config.toml
vocab_size = 4389
norm_place = "pre"
positions = "rope"
qk_norm = true
attn_scale = 0.098
tie_word_embeddings = "early"
parallel_block = true
init_std_qkv = 0.038
learning_rate = 0.00226
weight_decay = 0.13
schedule = "wsd"
decay_fraction = 0.901
doc_mask = true
max_steps = 4697
Each number is 128 + 24 x the weight over the matrix's rms, rounded and kept within 0 to 255. Layers, rows and columns count from 0. Numbers have three digits each.

# layer 5 MLP up, 768x256, rms 0.0655, rows 327-381, columns 128-255
121129114157159125133127099151105116091109150120069158127120080119126140139117143170150160147125135137115138170130123126101110121109108120121144131143109125137121073121107111147138147082069143106115138154196068128153101132131158117135097124132087148102121108130134100124147119137104156110120177168166151080167111125136140131108121132139121087151159094185110121136132124104125140123141
117132082109131101114154152107135110125118182107167138124116086127133166101143144140141113132132105122133105151159116123146113133138126124100112133138153133111115163071129151121118107068141151104139143134107093137112144129124135119127107155119113139123190118112188158130185157103120127110145149167130098137114123134094135093164113112182133126141144163105143132116151114153127132116120
114167138142105135153151114119103128115095085157133191148116149123155107143103118127104102127136123157115119157149165125152151152090149156121113123077132177113079112130091141195098114162115135147130108098111117144083150149168168072140125123103124117125186103128146107098126128129133143116137114147094163139132166087156130161108121095101127125142128133095151095143127107147181106073138
141150147115119138132184130085158113111134151108091078133109136154130120159111133095106059143099153100111132149123132158130117163127136106056168148130117149151124076140156129138155123129143142112109162071160153116136128119136112128138117089135068134120089079159112121126181160143131147114132121117090141130115153110133119109137126156112119117129117100129157110126091104090112097104164
138150148099168135176162152126144094115160112142146118164113098137133166114149126134098106108112108102125105153149148152110124117117143093116148094135110117134115105103083110105112166140119111133126130159187104076121135186119187116129148175131095127119141125084127161152138087118137117141126144093083157139055135173128112152129092136140081115167144195117151140121118161141131118154127
160100168134140131116146138136107154091107135059135108168109088131113106161140153134130162134115092083127099130139106131148159143114099152126115152158120158122113132120150155128127107128123152121107153141139141130136123141132162102095146142146089139116133112096146145093132167138128116104108144128151093123114143127124123132138128164113182078109110138145117138129113150153124124096157
080142114151115127172131108089147120109154153151109143117130107121120128149152107152111104135156179125102136144097099139138114117121118076094125142175130115136129100170095102098105144073108139166068136184163115093172160144123136130161075125137125131100131114140122108147122098076121176076141107111161156141144129125146154091089138141164170125100132147120136060145102147086100094098154
157114128088167055137140150138136085154169162150160168092153081127142143140139155143131113138108107118103124129157117126085111098133126133089140170122109176121136084111106052140073114108105126093172186128104102090188137121149132125108099130146177137103119165127149171109169158040118183097097127115116121129121115144085130108137126128132115125107132148177099090134137072108112056130104
148123112160124111151112125137062135132084135161106079145154117088136143122138161123149112109121108115093129138154147091149141146131144099152128138147155199146137139127139111108130073107111115142134139106107106103117119167159150129099143124147132153091166116113120147095140172073135116144124157152102077090137129121143140101098143154111144134134143177186127160164115116097160141102129
185121189101146140131139165144175135058134133107103136176113133136156134141087113120127123127139100106130115138120116131101171189105071131094123135150126136147096130111157092117136136119148171136098129144125141119119164150154129141185147100159110142070126139112184139101107141071091131154140103134154116138097134139129125138141129087137145057119138143125126111121138178172142113081147
121125145127146091178124106139112110115076139089148125130117142068150115141129155139145139144091120131139126123122128140137165127092149106102129134129062129125178114143156106147146122086130100159168157138143101143152097132135133156166147122107123103110135122171114087125115148079129135145162110155113144104115136134128164094085148147154084119142122111154126128129087149126117116122116
119096147063165129147146169128144128086118144132120104121169095104106124166085178114097108139100087110132128129117104150147146155144102160133158152105118128145109135198153150133091135091152111108076148161117138115145184116099143103090183120133093100118168092137158137133139147133122162119185112115091078167108125145150128135117144131139142098123136124139107131144084097088105127120095
149110096162130092127113144130126104061113159113092142139125126147136145106175111129105106165126121151138076121105121102093136148113112110148141144110100157121092130121123140078137110130129142074106148109187111117170202112180130098138160101127113149130117118128108149136133122121106120133144138114097126140191170132161117120162088147121136139130127167142145171092113128166136072116172
127104197120136142132127145126164134130146166115132133144128122161087133128122115158112130165120124130105127094104141124114111112098139140124106142113133146142113080158140078137104161123133107141154161112141133112141144116165134126183152132087170126100091109101135143104142120105152126118113150167178153143119148111123121172111089111133124130107152145122137131111087089102101184143140
119105153101145141147133153108140119148139153094138130142131112086132126108097125121115120148110117108141138187127115143162163122139136136115109157158104167137083123169148140127120086105093097112088071091124125142100149133166134142145087108140121134127131082124166125111147151131100120122119156150135171165104160131120112068129108199119121116129134133149135176137112137119145139168106
152145140146152163141119141083115135120060117137146129135111107137123175097145097115148106140059110128159125126108095132122121125070107094091164090136153131131155095189114116091110112074130139136140148130133123140105164165133159112104161109121099149088174126100140130093172123099126170106127110129138111126130135143090207113086096106159119158133138109102146153135084112144136130216117
152118144139172110126107147135136115127150175132130088126146140120119130146145109156096119139121124113127131131136110097096194155094122114150140112163138126150122106119189139092087146126084102185118135131142130144145168096102115140138126127115122110082158120139129117146129120143090088177122157124139129143095191133135120077119139135121152100115130128117113155141126154115170135072161
126143143127094122118148115124140135135138135098092122129107153155149174128136131119095145178138132148128063129146120106152150097138155165118122129158081116098150119109116088092136122075091073117112109173109121110150100142111145118153178131100136105111145124097119157123101128117123098111108161109152160076140086123094140092128081161124120099136155155137131171094125138115095137109136
109144116154181078107124132124131151120113111115126150116138131096147101113125131153134121119108089117106116090132085121176142120112138144151113153105099134205124149148139098142103157155105114093141157149137112127147118127120121127113103098128152131097104128111109132122154113143138135106132074134122173130133136133144202097100122138176122087175129116126125109101122080192169126128133
143121109146165109126144119135103111132088140147138101121150059105128130180082133144117151142097147097120097147115130128148115148139109090143131149109088166157105138164160143169097116134126116112113169094151112094097148136174104118121134102124105119135166135146156085129106120079101176065164127158106129096164168139131159161124138156130111126165144095157130155176120167111131123106105
123133155127102164119145125153089154155139140085115150138122110130144146125111118092144116128119135097092096114149116103134132162101128102173175144120091160104095120151116096140143145129138127146117135098118101081120191149131114122125156085152121133098092080122153118110117170141056113108138128114184150168150167132124154096117128159147104096128134111126163101112143115126137157116094
146102128121157118108141093109122128125107127136118105128130114144155093140120122175112137149116134100087139146137153135111131116075137109132170124104129183161123119098132130136138134093073094130170105101107150094123129154124096137092130099130135165117106128147132134116108094125091102171139126109095129158096119109163169149112142131139135111116157185140132109138087124130145101109135
094178119141138167094165177150133131125125150123127077168133119136122139155108124124105123147107128112109128137136104127152149106075109118134144158113159160112124117137152138103122122123156099110155138092113160136085140110149133090072144131180122182073154130088128175132161142136156088119112138080152137130140153124135113135115132130104126145111117138137141166132150131103108119101125
150060139140083139136112178102130089147136131113077172190122138129082134148115147124097108126115136094140074118150177128109156192112120119126119186155123114096121125111101116131075181101134131158100146136066095148088159159141160081083181147147107111116100162131154116142096145098119126154123111167140113149116176125162139092070128122101145115134126155147208133136145148148170138132124
086146124133182111110191137126123128137123142129115151109159101116171119155150159132161114101139057101130172146136164115148173146115110133129120169146120094128162096167146113136092133113115123116165137117136074078096138107122086082093120123136119135101129148084143110126149190138114169126139116136137095108147113172098120141074106117116106091115145145136125139155138155093163135115136
112123120064130145126186122061108142167122123133126141149140175119131175108095148120117112130119123119132121098134130161129135122149151139104078111124150144166152109121111073158113165127125115160110107133159146108141098140114147120140135160141136150084139099125192132138101107148146109113135109078154159120139161166128132119160104177140112107127149097146140146138128121172084091113159
124110130161114134132097179134136060096160127136121099151152093139123103112109136084126123131091143130130131141148149153132091133131150111134114137095108164123085158165140151148149134136097066127096066141143135114153129112102117098167109116145110173118149114117110159124165112105111139111134180107150126122069155173155129144131091144070086124180145112132127145130154164138135148100081
121111118097133115156118145122085150078105115101131115101150118110105136161111151134103111168142127103120141154151148140130138132101099120115127118143134110129072162132141161130114148133114080116137132131142154154145113173085171109142096101126088165118126115121131116098140149124094122109128155186135147120087138119155128151150143135104157107107165133115140151140091121123167109122128
095181114114161151112114155104129129083114128119154072152159107099065110120104160102149137167110133134116137161122138169121179125104147093179130107100081132133091098139102127116136115121141097111115113105153094155092113105114099147127091084133134149083123138153127154132148115125145132094122141121113126105146123170132104134114114135124129141175161139148110112164128136152091140115147
105162143141138135110141179096108141097085166132108092186135095102165132143095090169136131130141151153142164162124139114108156154100152110116140106149150175146108111173098122117116100099085136142162066167131120095135112147139180096135112112163131148125139152115100146130145113160117100129124132155117156166169157119127121146106118122171126131152151145101098109113129187167135109145095
128148149094147135121171152113107115143110152182124098186126113122128174128138117155116101133100145154135111115121130163119147123097126164078138106139122175163123110180129075120076118117108155153078146146099117068162141146125140139112102130121165121124146110087146118121123109116082158095179125159130098170127141136111130098109115121182144146145147116095126136143134115140140127146144
109072147076116097128180103139141131139078159100116153132112174131092120146131127138105172138084078120139054136159089101109119120079158107126124118110093178141108106136127140148095123128113103111129162117168141116145193127148147073134180141158088119086128067122137163130117143100146101132122129118119135131118151126128145089164129119106107125168143136130120132100148154102152148139118
135167117132132113104130166099104138111127116092121156110120161140106148129093159123131140107140106105132123112127100122163182129102087166096104160100163143099133133139083104117127105121125138157121104146155136113157134134149111089126132126115119136101108132106148136105113141108121138136156118114149149134131125115125147150146093135141143084129153130122116120122133141149124102142084
129160113119108107151115109154105082093080141120141152136145146090146135098138123144073086131096129124169139135115125123154186092091064146092107120112105151160114144144119075115125086131063129119161132148148091129132151118118154083120138148150120142132132129130130097086141085141136124098134182154149120130162100092124135112134127112093127106146135128115167123114065167126141119123143
120125139129116127141127134122121117113125127126112125135129118130108141144114141144127122132132127121120104131124123142112147130122126133141145147131124148133121132117128113137125124122124114126120135124122119127136122142143138127111139119129120129108134119140143118116136125125114147110139135141131116118129132129137135117118122136136118121135151140127139130156114131126134120129129
100145128129169108132092157147152119094102130154125114120158054130177147132148147172146080155114164138113113137136170127142110126063158060096126143139116148153098135149114125162135112115120108152076137158148123108144139137170206123161130127165154138105118130117185091090131093111129127075139178128135182156138131148171128090119115119147135127135134114135145097097133155120148087114163
124163103124158114136140160113111093128060089122097164119107114097162168148114096157136107137094120112130150129120095110116123138076140121116110159162137128114151161137118126097106136115136111183136093147143123144119105124149142091127182114213135149127167134144151172091140158113096101133128101144147156141082097145140094131071126142146134147139135175124140169151111120095148095151114
107123112142148142169108151175111147102075125105107146165147112112126128096159140147101122166114120138142113092144126115077081145123156096071147130120098151113103168108142129123138096086120156113108129134160163085100102166134162141098121106161115148108162088148112110083129120112111143121167123142138127145118143156115155057131135169134139119110123126156158145134146096138180092124148
100103100153116145113160142128123125117102139101123116117142126095123121131171111151068114135140117145100131127149143099139108105144143098091120161128120174098126137150103127113133107128119108168170079069152181087183134134129152146174129136151163152106135097122110117142142101142110108145113122148144164127136103115105173123127134162106125085179159112130172107188121124101126099087138
145134149123125109120096136105129144150140135120128159115116114112084134143124148141166139131136104125164115100125127149185150113160111173139122162129173134107118070124132147105098128125130113122104100134135137122134121149100141130148134134114109124095130127111148145112120167119141142134114117112116146150133112126151129171141140155134120083116126135123135125131150125139121101124091
146112088108109144144148149151086094109144184069131098165148091141128116137136194119111112111145109090078107130191121173150157146112150090101156196131128157133130147121095123084087126101124160159120153155170131156128128117115168124080131159121121170120168148124196157102102166083106159147119130106123099116123127122136106111126129147090137088125126170087165159168125096101148106137109
128147129104121073114098108107111092119125097109140163161119123138103118135125175159070145159087117108142147102161128138132133111114148158082127139128109133134137128115189126158091179141140138111143119120096129144124136133148131134118130114173139156105156126119133098100120147106122168101146138117120093114167122124119175153123163153126147125163142152126140100113154129136095137146142
121141136096178113122130137153130125093147168129080137161161109122126114115120176134107114128127143106081079163121114148173145146126134102145132139174118147147126125122117078138130090101136124122126169093083126123119147123124147144099139109168167177082166108122199114138127135137083164172125132100118152142147151133127131064091165129146112144123125132147139115117155118196120127119130
142133107134154120169106128113102057121122146129118128151161136152131111131143131127111070138096112116101112145149120165107098151132112112089148137171110111129121095115106160186115115074163122139103156152091144142126090123110125128100117112162137115099146104152171119110133178142131157115133165111132123161120101120159144121083105148151133116138120141159163134121135122135132136115102
103148100131153146138129134091174113137140122122177135114132120133067144130092122135121126207078132119087145135117145170140152162158103136126151153141175097105104098142122170096129186134073073069114135121154168075142103133100136100148137131136151164123105137111159180085115135134117121112172127141137075132144105183114119094157091111139105129085147144105136087160052123109130127071138
111148113160149137134146146147142103110129121134076081105146101158152145169135166178095099157140127128095123155106114156113123149139130119134180116176100151115102154138077128142104148108097090138120155138125102096131157112142126133133170124166136152124161100107130105153131135117104124156154169166120119140101117141133099139143159171074122121132138129157160122122169137127146137148093
123124114120103144139135129119144130121156124137128125143120135125121142102123146117123126184122114130122157121121128120140131126113111151118108156137108146168140146104127136132098155119091110122155112121092087107124188125129098111102132132121098093127097094114146133133164139117122124136134111139099176060104131125118129107142109120104128126089150163126126162115119128147152161079125
151113121108189142128119134108106150138103121132081138123137114124126138099130122161128100123121105136116123103152148121117129174125124109115140126114112147106102106146115142105115126130149144159082129136130120106136160132154113099137123122152153125120150103127149099136120133143129136156146129150135089151135128115142134152116126125115145122124134103105144159125107149141128157137130
113131113104082143086132128103110131076140126106139097122130143105163160178117162149122092118125133144146080134178110154115147110089116163103161115145137140113131168166118108154132130074099148148132098142123068160151128136142126131112157142103082132120124128149137142138106077135103112112122099139134130101114100091095163114107139134136138087110177123117169117160133127157159158125134
122124121151111102098119116131124144127109173088118097154162116135154103123140146150125134111100122103081120115141083095126132168131154116107086116108128109142102156111177148129135125146101136123153129126134098141124126148162116111180109156102125104114174123166146114081126117148126070085130112161119093133134118123105140135134128140126151113120126120127129115104153115103116120130103
109157104102179142186162124097111130135145109133132148122106083075092151169104134144114137197096122134131058140153142117120100109133151154117112132136102146098119081124078072181092115166131161128131110136103124140114130141103179104096113170129164112112147161100129140116136156140110154122154116112105119135154137108105135134100137149148119125141138130129118127116136115191159109108110
089107112141071124124150168095150131112135118107119110116094096095134163157142162155105153129093160094151131107107108155144127130125144140127142120126112137127115166109124096142110123119105121123165135077122141111116119155135088142129142102142155151126155169133114108137143151081115180133152113137145140126072139091178127168070091179078123127059125132150109107106111163154182138115119
130096133091129116119150120123134053147151172110150123153119106138123166140088114122117123118135115142105145104173132160115176111142133129107125127144114112164109106117067081111120124147106154127101158163073136085155149156114167101084112113101113130126138139123186135149123125124135157097176124128140118130135130157154104134122137129126164138146140144132158144138161154122134159099146
109119137116110093107114156140119104112145184147091125137157153135093130105153147167132103118129124099104145179131141127145181138155128108120102147144117125117125144103062094111120131137134082142154130100145115141175164090106122124104136161135161124103129153087163143106094147070139116110136106125124094155150178136124126122084104097111128099112142159114095127135160095119144097135166
166119123119108139097125127096107111144137125102096122142109105109147120120130156137124142153129146181125080118113108150145141119105113149106133160154117162102125187112112156187109159138118141134126109170094100143123104162164121107172157136122128130116128100132152120081098153138120134108140123139149110158099138128134138133106132143101102134100145090123135142149113110140161141124133
# layer 5 MLP down (transposed), 768x256, rms 0.0594, rows 327-380, columns 128-255
105116129099117148152099106113106099129118136076113128149125090111131149114119165127134176186126127129116113155146086143152169146112106131114111147119137121153123112143141153136128120182100168162141142092131138071148100123143117143109146122154158188031153111099117125149083168138102116137117119133115121138146106129101106163132104156107122128106252131131136101127150119127140128159131
110173141179094121110135130148136109147088119138135117134083102139126129161141110121137118138108132140141109165114076100116166154107095173124103145139151098135082103114106161130154099125169172104119134142109115143145165148122143160157134135162112110109152119130122111139150141143133141139120132137104120121121141128120117123147101137144126122136129180123130130102151159150109102107101
116159145155143133148116133190105123113156088155121181089070129098170119122087084070108148108088102151122167152128123107118163167157167142124123123106157156122147137116121157113171107157095157172094089103115122168132144147163135132135143096098120134105172162148130105085166142119186168139173116135142162182150148122165168147119124124135104121122062126101171110158149157127159123114121
129163130134123144134083154144111136132143094134123138116130156078129156106165123121126131128120099126138143118096107131111094135127125169132094080121191123125111109148130173122126158086114116155144114126079137119126116144117132081116147150150164112144098155114148128113139129154140146124108105128101127159113119102179137122153142153113144110128048109154119125113139148139123119154110
101196122147229151126089085134159072123122153076112149134096162113132111063143134126091171087098118111138115100092111116137127143133130142152111097142128130159137149110099101078131138089126116106142097082106107109090184136132122118100130081159104120151127145082116106127145085132159135123099090122149098154164101138089147142119094138115134136163142114155108140144106167120121130105135
107129129126137138138119108147137121156109094098116113143113124140125103132100148121139147102133146134113124095135115154140114113114105127156151113159121141117173118123151134117124161129158128109124153147123137125122100111121157117137125126157129142053142127135152130135111157135151133136137109143134129176120116131135091112141142135115139144142000134117148106126168141127116118125118
155137096149087123119104131136166110145099125102099111129117106157146175149188137137089106125107121102105132139094118130114164083097118082097185164106152149132206134111145090100140118048115144141136137091132122188156163141115169136121099103136156122059118149111118121172091116136102146163140135117094181135104114144154119100113094081118146134163237126111145106152167118119145145148129
170110133104141090101173139111168086127124083143188133108129078156174119120099105125140227161172147139156159165106081126147083093154091123098124148091078125146153113108159148102120093151128078136164118155104123130170132147177162173106121097119149091110098135071188113083119147095141114160105128065134125138145133091100133111162168145138126142111104164141061103136171129113071082163115
147083166111099121141150074156081116131170114137156146107136119152108153119141129127183139108123116114146184090118140127113101104113142156156132093083140159132173128096143139128099145142108119140142151165142097118154142158143101198133148057102136159085118130167121168138117148109154123094101151129128126093105114123106162120137116114102125192110208141142133107123112082147167153109155
125119135079108138147134112160134143127102146153129145145129150131129095093111101138082121112124104086176092137158161125148131142150082158132160065126119117138076137104168107097159128120148106119099139100115138125148136166103111168134149125153134138131163139082159164149118143139129131175143122094133152105148117103126105102132152147153112117115094142115148064109096155152155163133151
125132109133136132142132104119141140147153116154166146127130163097155098088161120156106127119108109163116109102133164152145117116126170121152101137128109092104163133135158104146140114152181113143103114129093160151125143131113158148199103133107141130164104159169073127123144134115116115080184128140128152086147093101126164143113132116112115139143151096107089137118164145107115127145127
141093102098188115112151150126132148101103121115152119084095122096149087130121154106176149145137113140147141137130123154099139101140151147125155119132154135123131107127161114179125129142175136119102107098153134146100092096108136078142136160132143112168171130109143116144141129160139142114099102134118085138129144177153124172101124135129150103121025120141120113137089117150122130111112
156170125104153137128109134094140135130165101146136081128117131115146142127089142143099125101136100091103131127126139135136149152135136155100126114146164119110111102133133139169129152108152104193114140115089128145125127134136152140141093134132169155166133146156122140121143137149167130130094122122141149130106126093162134127099140113140136092103040124109125106096129118095113162113154
148114147112132117132135120106127152163175161090181165109141153115122115138126128145096158148142162128135139119107103133130124094107114121122138119112121137164181108118123162085146170136144145075111176129140145160179149147146116175166117154113166107101125127163114135112121127106147126088112126141118135119083106151128087182126172155149104116127156136105111147160098077101146137157152
133180083125106151120117109155109159131112127137159154107120116129124114126147133123081144139093154093143107166120157101163093100117129116136130147104123105136099125155154179097109120151124159128118111121163129130114161167143173119141078114133120103123098094127105092158132112153110142147097162177151129144134128121150137115106131123103109161165175129128138155140120143097136133144118
172144086149058141109106122113105145128088113152151115117139105128124152169142132161097143143142124099147118073166166110084133065105121149118128147149124089100171102126129127156131161140119153133114121149133102127153157119112114150138120156106137129070218184081112128157139105139143152152126108130157088125194134132138147085087139103103129167115154103063139130199129058121091123142099
135138137106142114126142077104114152125191147136132144122136121086109135100144083133118135159112133147141139087141164140143168121121165158128103108174144108123157107121126149114146126097129166110127117120136107145165130086127130107093115170098109109080148128116095159160112163129115148127175127092156161111127111121133134149148124149125170106136076148099117132139127127111112118180134
119115134123178149113120126116168135102129096179177116167131126115143063153117163133148124128127138144128138116109128085131117146107161142114121121141118119152112118116138173137068115153142145144103147150124116138167060142080132128144119106130151113151167113122150115141113143100136102093170105097167131139133130136123116116135150128167099150115102144140126152178114118117105143081110
120129141098162112145127164095102155130140144115137138100087126161089096080142118106136142116157104118173128169139155160118121116095109149147130114131113115153121140176135099109128137145098120161146138144117132109118098122144118140106092077078117132112102095112153166149171119114148136063111091111104118127113144135109112127134130120136116142147093139119160114149148078195128126133137
123121145136104091125138141095149114118133114181203138147077173143126133102146147106097119133102133139130153119138125126115132106132107153135146113112122102117155162152111119104138115121124122106119100115100119129130136118143130171151127148074159119169122158126113129150106142102112122163137105100122172086142140120099110160106130099126123144131125119097112113120129099149143145122110
143149121139099131111119120144105132148127123163173155146175131124120124106125101082168185117122137104109102099137146149119120146088130112140178127135099163149154091155146122142113148120103113136132155126115124113118130139091106104113148095146107137111142180142169150126130156135103128109105173099148124132139110107123112135089120116103089127109100128119082120120162122107142118146147
132134140133116155141137113128151121140126148137138117153116147081110160126124103098144159115164149124134131122118127140118122108132144119094109163118157115084157142156147159097127123113118153099126121141159176116108130113096128110150143148113130141148089147112095128123099145142116144125139090125091120145150125113094118145159119100115073137126160134125119107144140119149086139098115
130103103119122124146144134162146146153108119152107127150135124142110162112148113168129132119110140126135090101124123148142116139142134106140105137147119127141142134083139139110148152113182138141135128148122140129116105122113133155099106108129106094080144120112141162170141136137125151099172116112069115152166113127157110123150150158118159124131000115128113145126177135110107106140128
110109129139082122135150096133095089158148116135151155162115148133120132134128121102088098126088141145093098159077098116113119172103145160158139102105105179132100163139118149105146096132104116119178119170107132128112134135110141166164121122138149150198124182136111125125090189153125154179110139125123145084120126111129142120107113123111143099140018177105109116136112131131145124110158
108154169115139109104159108149086143149076142155139153099155138131140132140180175116126131116141111130127161149116121136113141113111136105097117082076130139135173107105133157150108159136103087137117144141096142111153149164138165151103049108110118131135124115143112113187153127126106096154143100143117102098103110155094122162133108127114123137135168125116057100093124169108153107111147
079080154119091156120132149137113109120102157176118153140136156150116123107143136111134127075113120131109156107126123116091149103154109135112129080117137176132125097114134128163161106137060118107144133111160090115150133151165124099123116143113101160146115141130150147137126139132173139129117117102147101149121136144099136160109130124110138153155129106153154134088109152142084129130105
151150161120104076158096091138159111167151113124143131160118120101124039064140105091161173115140125133112193126118145111147135102102127118112143157118144137076099150119163151133119132128116080153102106118113163083147115152115138146125084079126109099175111135114100151111141121150167099154174153140098163146134176084147096142154126095093142126102133174155080109117150122088146105096145
112156134125167166188087174134101107086140115136150118135120143136143122103152092137097127169123151121134165131141082107109153125148150151113137127102128156146118168091114153115185101128110111104152110143135125088078094130127115138129089115112150095212131116115156106108139129130108113152134104123150127142100120111157069136155125128146142130144136140096095155130140115136148090105146
171140159097081130143101125120159099072137156137093097139136093144090091139115125097184128141124117144166130136115112096105141128118113137169127106070141106151128111124129137133157125099123181143120089127129143119114111148089118138109128127116103144080129119165120152138114104138150142166190121086156098156141109126156072144097115119159135198103147158138108108135133148120115154142112
146084086175138113115076179146125082204114177118161148164130161122166153114137109149112118149099108156134134169099129123168119089121113143080109110080124162132146103147127106131160144123109139145178083100124157109148127169098139166107105134138113119112093089067113138177144095125156122125104137182116173178143117121135086136137134107110121119145164164097125094134163113140155164087069
176076135152108129077144183093100115187164137147112164136133128092095129133130114103067144153109121119124161134122113120175112117170113135096113119129098127139130099129125091092117109150106111087151115112107181126167146175119109135090081149121139162150143149097113129148135140126131156172080114140115160119183117139144119094146097073130144138152129164097146150130135114139111135083148
145105160102109122118138124117190150138155143157137154134118151174130123136120096083158153127131150105158128149129102132112098138136155104114083069153127145137148086147079145107193117128101121104090091130136132141119175152104117108117138142105107097114117155136085113131092156106140108141114128073170118152126097097110088130148128134139116119139097103157086094076151169126170154117113
104125103090131140118111098138105127154108132179145114124137134129138131121135121106135130136129176115103163125142137156101099110123110098129142099107111084099165152139128108138149087133138137111145144121116136154118132132152146121147101128108139157105135147145122143135134105126107114129137090121135086128150116128127085087081143098095169152132170156109166154107129122143107166121115
145099162082155113115129103146147104109102126167144130084123125147100095111136129096140169129178169140109126127096152094096150101100152144141133118121123133159085164125133125122156066160121158102110155136141160147130156113132099131149167147115143105241126131138163117139128103156137133104137142144112136143129153140110124117149113124134139126142056132103118121116085128153128126136101
132128126131126132121124115127131143126124126135130132136108122114129131132119136129132123133130128129133129121128142129129121129135137129118123112130138122128140125122132126132126144135127126126119123130119121140135124129131116131124126125122128126122131131133118126127133124127128125143124132134138121141130129132126128129125126124131124129132126124122139131117128114132137128124126
131109135120111114140124142182130126158105092147117125149120172091153126122182099128110089110116152123120167114114211149164113091129099115141145149089128116097063111091113102120157125136117134113104165125116127139121151110125080129158098126146145096128133131136157127133075140130120134134102132148141170135151161159128110111120155103138136083108108137135156126115130148163181120154143
157133146115118142171182141173168169116132082106132099156174130091112174134149046134137124129114133105126165136144116129125070103114114132095118120144140139096144108119114108120140107084108144155167115145140123133111114132113106146150117147136136117189146107169119166105124110148128153147153139118114147118105143156163137101103174083146114113105095149092143104093135113131104112127113
167125137119092152154136122106117144115120142158156099114125095142151148141142096141132126104121144089149092113138150109140125086124140100143143156167114083117087193131141110141124099147161171094149082109137154106118137086085142142166086135119126117114155091161125154136129107100136117115151154154104109098134135079147158132078127114140183163116111137126164146137134089096174151177125
149144135092145163148084086143165129109103117086161099127128129155130117121161134124127115165127130138141153082131160092115132130093094120108147084145140159099164085107162168093137086149145167104100127141151096111098133160119113099119127120165131093134126177135182119190084146124128165177111149106142161089056104145144101109105122130157157161126135108127131087109145167130104104134064
127120106135114127137146143131122117110109156128144120158137133145175122107151102136083093135122166119102130163151139140080115132088149109126132112111079098117131162122116094152159120147122134122128151108118108114125165104141108115126137102136121123191123117153129110135123103129097126127149126137145114109132135130093129095087151112123142148158103133136121124123120112095122145136153
149124147110134151153151093163137141057099149137114123140131095124156053103108173126096113106123138144156133118133127181119103120084153096116141143167120154102130084157133153148150136125184165134105117131159097133109098112133139149154149110137162125195158126183111132084118104096176140158156087103080127133120077133129071106130151126143150136145023131109129111100148107107150158112168
126129117097113123074146109107107064092096169120163150130138123154097149129144102149119116117128124117147107121143133149117112092168164109133123146130109187155131095178163116089133146120138153110158109123116159131110151116131111108143094125157140135124105109123117092145098143126121121109111100109146119146176117155080163135089104158159159139171075146145100129156148126083097114166114
110076153117122130140150140107116132173124127151134119107120129104124099072131148121128119152159160126146092120087102104150119128117095106153122100136140183126124156103126103118143136130131128095155136115094179140131098166104131160145152105154163123078106122126138143156062145150108125168115121096115136141151110131110124127115155130173113139130073196115110114156171166184123105122126
126135113130168127114128105129098128124149118129111127123095121154156146127147126119156141058157090104137092126136118117152091110152108143163156123153124132139124075128145109084137108114134134138132123141092180142133091152113138166130137100159145114056172118149140169139111125145143117120101166123093104120161133089129117113141115154152130078131056104102167105144152098095154139119116
106098119142166180127184090081112136166093140088135135146143092079146141076139132122183143137121078138100111158100121141127151118134177136132157151130135124149171113143113114113143126120167066092118113135173161070128092090123114137165139122153166134036143130134110165102105093140121137105112116092154103105108099183124134114202175070142108162140175136111110117154133131079128131125146
080104128122127171125073138120138119122099131114112124102116135160134128113132106106159148193154118129154149149134143058125115107140147150145117170106132125139134156135142147164123135084133130140145124097109113167116158133069084147167141113114160099192123125115133105108168125115106128157114096124136120122111093132139131160145123107056140122124178130177141131109148123166143139154123
122163132084135119124102114123137127163120138113125160169142110103143128110135125158149059111102085139137161119119118135152109164076125149107118126125107131104144109136103161113144124117127145196162118160134130123163119141078119140157103104145134169198167108083112115138062137126118171140109108109164143139108126116134138131136172147136188131092044145122095113124147136164112170128102
156099129138142142153159119166154138136137138162128115107141135132155112127113106129123151106125116109128180096128141142141115113098128111135130120133121096084170123135109121106137162116140162132135136073116129119145162098175120107111121121135152129166140127100101135099131119133138152156128098124097107160129095151160124150116123090109114160102106123123148081144156102131116145161102
150143100110093111120164146185107120129108150098182120110139170149140123165166105124098160109158147106137160110137114161124147109128143086116084172127134124168115133089112133170080145120078151107124128145136137143147128119109097114115125128118131105180112130073117101128084122113102109138104126142118080181150106094169114121092157139162168126123101146146129120127164142135132149132106
119124127157152101104142108135148150143169129082130135140167153164146108161153123085092095145146187089160168139124147075126130146141113165111091145128140121114138152156111113146136134121086126151118111135136082143128103194140152134136100100105150119130154102140130115126098101130123100168165097142110080092108159137105105093148083167155126157117071110154108128135163113101108107173094
119128129129151112126151105128115111158123072175153159112099128096122156142133147116142119139134141166136098142074134106117132103114154121168179106121100141106140069078126098163102107142152124113176078119142137113107098104139149158115122135142210122087155175104134152118111163158121179153085092121136155134084138100091114128127147120113103106130190123139113098109193113141125141130139
101063124152115107122120169183077114115170108164150139104081120099112151119119079148128149125123147139119139097116163136164095138125168125127087128120092153099125191158118140117135158104182120146150111141139159129117093144120102144110121117118151151164162144138094095124094141112152139127160103130134129119096109113149137162125127112123164154116120098150099098108111162149169176113100
108150127116113111154134149165143139135171188097109126165125075125109124105146117140126115121158173129127172167128094170154117108154166115094118161130129089145154088121118159146096131109119154160093165086128175143091155114144123167114124161126132125164122146167116158139161080118103141134160136158124143131158084111125124131188136136141115091120117142139098144114121160071116149111084
135062139130152108110114148137160124169116139149098087123156138130102139128175094089159115105120142144167111165123139147109143124163118129133133099135091133126115178138124100185156098166112114093184165117160145101158114139122126136133125137162135096183106155127120119133098161102165145182149122111113142074135117137116149159073110112150092172126135165095124116116139086097145095144138